Weights of a small transformer language model.
Size: 15 layers, 6 heads of 32 (3 for keys and values), vocabulary 512.
Architecture: RMSNorm before each block, no biases in attention or MLP.
Training: a variant of Muon for these matrices, 129M tokens, 3940 steps.
Each number is 128 + 24 x the weight over its row's rms, rounded and kept within 0 to 255. Layers, rows and columns count from 0. Numbers have three digits each. The size before them is the row's rms in percent of the matrix's.

# down: layer 12 MLP down (transposed), 512x192, rms 0.0301, rows 239-260, columns 96-191
# gate: layer 12 MLP gate, 512x192, rms 0.085, rows 240-260, columns 96-191
# up: layer 12 MLP up, 512x192, rms 0.0868, rows 240-260, columns 96-191
down239 107:107127134094113116119113132106161125140139109093102099137129113140102141127086139130089181134155139118105138101077116143144131137106135110122141150127142123100171154124141128129129132119175108142147146110167138124150126149144118115112148093136124126134106109124113152112076121142118143113
gate240 097:128163107082088137105072117108106143140163084142102128136123124146135147131111149146125094148138185142155128165145151170143128165117193123149119096104102121140135111141135164121143139164109145086150135090133150123084146180156140114115119126108088134107101120119141147113132079129151129139
up240 097:133083163141153107134116111134122126118142111130125095166127141135130159089094166095114164128159129086167141123103131103110150142111091151091122112167128127114138080117139103130080135128122149110088117159153125124156129168120162106114108111136118157122136124160117123162070197128122086117
down240 095:137122119145142105119129139150107121118126133141147161119096119139134133106149126158127107121148127145150068090128145062097135128136114139088113100130176142148135124136133110125141143166156152107135112198113112156149086127101093108139136143103127126106149129129122131114100151114090080093
gate241 097:145140122142137132165113151175112109116105138111093168169134141147134133130100078165166124100099112147133139081130148162157135148130118088126141119168179146134114122148180110111129075092150145131133132095138095112121135124116143120157182151143075113117105185128113132157127120149149148101
up241 096:129119077119111125149162127110129114072113077113125134128136131145153078105114113126087118131136108145103147184110140110117117101141098124134173094109147106136141148153144124166155160122116129149136164123144095132149122137090148081170100125125164121136117132134144141100111167120147116152
down241 097:182119147129138146150118144110104146160132117135119103133157113149100101102127096155146135186090175144143143143157134115108158145148141120101109130086111152141167114153143100079125101113131082133113136129109137124131088099157131149131150096124112129138140107163126105139127141167151160114
gate242 105:077142119134166114130149132141114089167097119110167138132128140117148177139114140175139143165098150187116161138130144146118156129089133128159145123145139168119094168130185144144118146130105150089136100107155146139124105132143102121155129173165102135141125140125091115070118104138150159104
up242 104:126103131107167106139148126160116094150107142109152153111146106138147098081123154143093110117082133151098103172098111127135120121124141130114112108123098115134132103153154162129118150142147136160094126145137113117169139103150099099141145119117138113126135107152127159101095138130135112089
down242 100:127152080094149136167167121132120099111137119134100149140135092135113133094118113097138121137108158169140095132132147096149149172129132094135147101120113144087118111168110154119120106150130090129127110113158119182094124116112093152125116147151127096147124121115098125162150130140111141154
gate243 098:156125114086154134127124082149128097123125107195126121136088114139174125147147131111109108128128084155095149172125148118114094139153132154127106137125095129123154104136098119158096109127137101142135124149143105100128126103064140122108085143106144129126150153144153138106097100170125118152
up243 101:171104093159135117092142184155111147113079165143131140109112108105143088125106143145123152136098141104136156147075131107132103141125135147112104141099122141114141104148094116135106139136112105141137159139196132129118132160102140127130147105141077138131179132152180172130144167149116120091
down243 098:112139115090104134137123179109149132093111159109093132137102138130129165116163127107131085141107123120166155111169204139125101092146149143155145142133110138129099122120167126130129213150148138141107162115139102127096158134152144164091129127173124128119118126092089122158190117108141093134
gate244 102:090138140110125146135097140124130126096102163126129165095132129089119125137151107117110106135122160140121096143147137136134117140116121102103159115093120148134146093146145108095146175132143154139129103158102149114103102111136133115150108162145126090136137157101114153137131094150107137156
up244 101:131133115128135102107101178114170179102099148135180113114154129142151085095113099157149099138128130155123095163118102151136128111131144148127138108080163145148106089151151126133100130122146069106092145134139101111101095111130133173148110105098142154142133137112126151111079145136122092133
down244 103:125130118166120155094112115136159126147120128128100138154129094163141098092113127140166126141116147125152113150141187107095132153106144140124106159138139085146133145150120133155102137124148075127118104167164107132132129137120136070129091134126139112124109083160147097128114167150083109142
gate245 096:144171130103145114117095101134115133124100128127063143144120047101156120113163141132109104119129111123112097093154177162130127119104141180168158143111127148140112109127151145119106141114110179134116126109174155125087110100113140124112102108115169076080112129107141154092098174103104117134
up245 097:079088100164115114151112112099149115155113148120146163093130157103123170119098088109123112133148122093151114125120083058106123148145129117103100150111111132103127134142128079138145122152159122088152158134137161087152174134134135112157154115144134139151150150143113147111126142093103136172
down245 095:155187174104107140131104124137127114123153111144134103137181150147142120107087090136141084115178100107124112144147131140152117136076139149146105123110146137103132132115128121131145153157120110109110132139094125134125120103137167107135085139116160115118135130146146158114100123131158102103
gate246 102:140172117138138119120121153111080122100125139164118141091161115139123141135140138100131161147171141109103193099141144112091133168158171140085153126148111109046133122170119122100141132193105149134089138123121123116105096115148112149151119136131150169110105165137087130159158158121137177112
up246 102:114139153080147136116127135161131124087133167138119151160094156097158164120127122157141132142142167131096126096183120089130131144145151125141152145152181091153136149129082120096137109117134160108125130156146127121163089141156159101156142127158125158176094097156143146125105167113154132104
down246 102:123121133180101142159107147110119081039105098119119113152119148121160105097149098159142134161139093120121151092105144145173165122138135149092111128117087153075110131113173109114136112165162107105105138113122100108103115095130135163150145103150128114119129132114125149148124142161131102121
gate247 101:152131126138165150138124151137157133144107119121128129132164123091120108119136164153102123147130108105111130147196131106081158141101134099122191095118120144136155154108135149097080148139102183131155133163134099141104139126119170123098128135155097117134115099113132203119131156147150134163
up247 096:163118121131125088094152141189112118062116076128143130121156150147089106083131111120116146081114106135092141149126127141097136129108115139132133156146155124093133134099102118147153124111076121113146126129151134136110098100127148161115142136135088089152120149127144137161175143144141128095
down247 096:130137154183129146136092111133122106125121096104123128113152101122164146137106122105099152166107132130129111105115073155166161144129150148136138072136184119120122099136176162130148150083148154170162210126129107149139141117073123143154151143085128179121115144161104111114134127089161144111
gate248 101:123106164094159101101133111158133106085108081145087078122113128135127136197112138185145090146131101120126128110135137130063140141134123122141089144159127123157134129118136085112110135135113098158116105094157130120146169114184120135128116087066162123128165144161143111121090159132144131114
up248 098:133110125084153157132108146147133130106144151111120181152131161109137127135160112060111173130140119154161139100133139102149129121090083145139151128165141124137138162153126162159165125142141108104171139157104130113125080109106095092151134129145108109113136122095073133184116137128091135140
down248 102:138121147132090122109122083141099088122130154150139100117130092132141123182114126181137126137097126127150119115151086136119118133131094125136135088081133119139129133165096108117114139129143163115119135114069088165087139143158157145156105144142093117145143135131135161078128126125153150129
gate249 099:114129157119101146180151116151137122150162094104140128093098123146133172142186118137126176156124117136124128163115157140124121123144108137148156142145113110103196136150138168122106132147140122115117138146151095162086109114133114129170151100139140125155130138115106157139094161154165119187
up249 098:100081113133169122104136121161155111120119137132136156148133107154092142150142110148155088177147092129121096157076120119111142109165149120118106108132100123141125097110131106094124119113138088139128151135160107154127093083133087123138170144112132137178148118088127149143117129118144135152
down249 099:137108130122111070153136121128163110142102160130111155116123168105095120144094102124169156134151138156135143169182143118179145110114097119146149138122136143111100136192093109097114140113133160152145174124118093096139123122117145146101121119120157125116145136158110169133180146149059152087
gate250 104:152097124109172116157129117151144104113142122131144132173112123160138136075113130120139130110099111135128134091068095139126057135165110139146127137106121150187131136122117136123147152139080133155136145144148090156142123115130132083128103135102115145201154152156142078125136123141123088118
up250 099:106136083152119101110121103094104146105135142153108169137116131100093135134153090164131133102091159060128114140106133159158117123136107126112146114128109084123100145161148117120127135165120140130137096140136170129150093102142124139147109091142116147158147140170160171143105109154126088134
down250 102:116112152131110135119159105155159110100085106153112128142087168142135112140151163140087086138170134127119126113145146110141192116118140148149143121112141128115148139089122152085127131129144124129136107077126114099156137150097141149099139141095157119124123179115161117171129138134105118120
gate251 099:126166089053124115134143121111207125138117144141128131103146135140114128184115088117155115123109107147153140116135094147155140145128122114104085145145099106155151128110171139078123146103142132137076135159135123163135184128127110091086148115109127123112160153053116123142111166173123149112
up251 101:100103088197128130133144130143151115083107112116105137120154154142108140139096127132121115133133153100128142115133131130098132154165173138161104110153089167127155123111125133137112185108161142137152093106137122120086161104160150111119170104145099135153144117089116116095127131169099140142
down251 096:107090121125172114115100126125127146143107161120130101168112122113151125118168147091090191146149130146096133141139112132104138162101122139104145136074129098137138121100176084186149115135104122133124144154124102121144085128134140105115081118044138114136118162163122137110151163071136116168
gate252 100:171146132152177136155092127123113126154129112139144101154108139157065102148163092120135158140160141105138119110104123105112145136104154100109135139115119140129123104122117144133152101120156124101130130115107133107125161125156106094113119133170111089142117162168147100082175096112140122101
up252 101:133125089130108113161130148128066143120117148124141126149108148162142098126161067096153148120155126139117122133152124177142160098129102144169140137113127168149095133109142134112146123145170133105150135066149099101154098162128127098137134184104132129098123121143103111113151102117083096121
down252 096:136133113162124104142125098125138120149097167163125117156125141117068121138101121167088155130147142099164129160110086133152095171124134136119100188109141167139122097119159139138163141114116112126117120137145093130142142068116109149137118067139157149124117119139166145181170149127106106116
gate253 094:132115120128085117140124147114100081140121141133137099092117122161133112137121165127121108143131086137143166128134123118089086121088135064103141112139127155103169149160136093168129129145124099168144114140127117140099133170133149161108139172099134108119093060117106129163169136103141154167
up253 097:139118104149148141131087148120130117100117094102123134106150102121156135140114145117142175114129116134132066130074167130106099126122119124108098121133161153136141142137142135133160054144147130149099171122114141136068092109165133114121139210122132146144167133115108111118118134112096083115
down253 098:119122145116103100171157174150161146138113121121164082107153157120116138141176147116122129128156138101096140172152117145090090127080144161099185149153133108073151139169085102133109124111121124105105126166124111120114182150180093129151110134142146123115137101145149095172125164113137130125
gate254 105:153146118119125138147131131169091137151154110113129124123078125119135152102127140092104056119114129099163131169114179092114102147156109112100128130137118088136125147147133113122122131107138099110115124123126155138147158162147119097167096134121072161131160148115132088151120162161126109161
up254 105:138137121165109090169122126121126118110116151123124134137127172157140120135129121150153105161125100066144095151118119150143128125149106139099127116147146131074103123176121142124113116137130113134155141160141172144094144115106149152153163153143111124101113130126090138113141163129109148097
down254 102:127105095170112144094170124112142163142102152148156118091117179100143134109100114105146164126125129118119124172142155139176131103156140135183107112118154128125136126145143114124139100143148145149107133107095088153136145137130098145087134117124147181120154105111162113133110137098136132121
gate255 099:108106118158140183141156140100131106131102139121151112078136142064142139111144140110114086111135089119108123188156157129101151158135102118121138120110111154136103105122099123098116147118105107107180080145098158067105137180123149167139150137082122115137141103138126162145137155121130120122
up255 099:113108116119128162125157132115115112137133138085109087111165168104152125104098115147116115132155107130115142160129144139094113117107121112125128123119098165162104148115133178133118075114123148117141152115116131094119132102128126112114128125112171143176123133144081117148183167122111113110
down255 095:135117120096145158146098117118105114100149145141130140142128068133140149122130133117139133159086143128134150134125121104107116064152161158172119107142144119146152163102113127141157140125131129147151144146132107111144154187148088144131116134151103141114146107138149109136130095142065130113
gate256 101:172113121121142094118116119110168114127109128118148143122149148111153121113115153105131136127173118127166114153125153144139114073128141132191164127150165158159071130084146129110137124133159131099140171128156119170146157134148152137159153158138162111106143195105183155102116115143129124155
up256 102:114161160118108136123097174102164141133146151107108137140132118099170137094159133122170104132163181100093105159095112120091157117133080153121140122130121108151102173151123164106084106172141121115102142096104135125117130131147164132137089146121179130125125132151094122184089114144127118154
down256 104:115151117080157111131168137150125087123103154158134169144103100153114116158123097131149117114121104135103106125141133142120154144107103112106134132092131114095078137107142140141125107161092114151159099104104130131139049097129128150131082153113124104130119118166157146121171113150132122142
gate257 099:107122112164106155119116103101165124158148133108145079132159139105117143135185150178153145104134106101124054156117166149112138153117102162107109161174119136143118161152123130137124123112153138114126132177122123121076129159109100076123094123114132124105115166139144070109161132118097118102
up257 095:196118127112134117121163161130100117115074119121112102149131162137096151134094096102144135120127151113158187158182121089118090115138113132127120148150112150144140138086132131094124124151131140115109149121126128148162114133121139140142138096134164132140093111142110132135115181160168136104
down257 095:144134116099140156135137161143143072124130117133139137159089142118173113161151175118111175106153088113092154154139100118123122153103129114151126108109141141118141110118164130159133148143162092097141116121110148135125133127160091127134110145122117135120087142177113155101125110105124129133
gate258 105:153117087141084140073126116165138135116136103108169115138138149136136095127115089121123150110127144150163115106144095124146154128155104125091139134138071110104140133135132109119139102181123166147111112129151152118147128121101124133106120154166091137150119140140116153113136150132130110121
up258 102:135153136117132115153122135118168112148131106143103053113134156191123188132087132118141133156103122154111134117101118132078139116106134094121138127129164159147152147161142163135109114094109094117138117143119177106123160113163125108140151118116123120097096119143146089104109088118148165140
down258 106:130146120185156120087146136138141157089159132094142117157120126130132124090153134149196127151156100145133131097186108134121116152141168121092101127131112116110145136135148099109128092188115104136139121079156143134135110140126141100147130109159136191136144091123103126124092129163119138121
gate259 105:166135123120148148128159110116147092152086153083124178086107108153125174121073191123142113141101169089169147108131148104104144152097143158133124125156125157127159100153161137116103130142124134121152073159082135124103154132176156134119112136140102112149099132162096111122118132130127096101
up259 101:144137149135129077141144142114177143108160109131102132143139130143129120125163137161139109147091123084132093146126109112164101095123126143138153154124074102100099114090107129163103129118154092098098182112146142086157142115148119118099149107137108084132112117120168139176157139079146100122
down259 100:107117084123142151131111157149123141135088124141147131098093123129098149138123133150126147113100093138103142165100146139116138088147126152132139108141124152128096128136134104072166160118123154129093114120115140120104130158102170128109107116119113149126143142139079120095099127138123150136
gate260 100:150119058092129132108137107135114102159129139107148153115120156094152134132139148170118183157127098133100128078137147156113131104123142157103162141122129121131191124110137161162105112161182148151139120143145124115120138127160089127121127144126153120122137172113119143130125108151111104135
up260 099:135134109142149163146149109138134163119129136140148104144079138147104111118088168166118145108135142142143141089111156091138110148085129124151154116110133125110136169090073125128142132148154126153145134122120077149147116124120117138143142119137123118156086143116114135090100137128156109139
down260 106:138109117149063101118149157122156137153097123140133123125167094114117152084152120100085120160181172107092125101133104174123135102133143174108174141182136097135110108132104108120110123133100158144129100105111119124096136130123144134137122133128124131083104120146113120115123134158148121134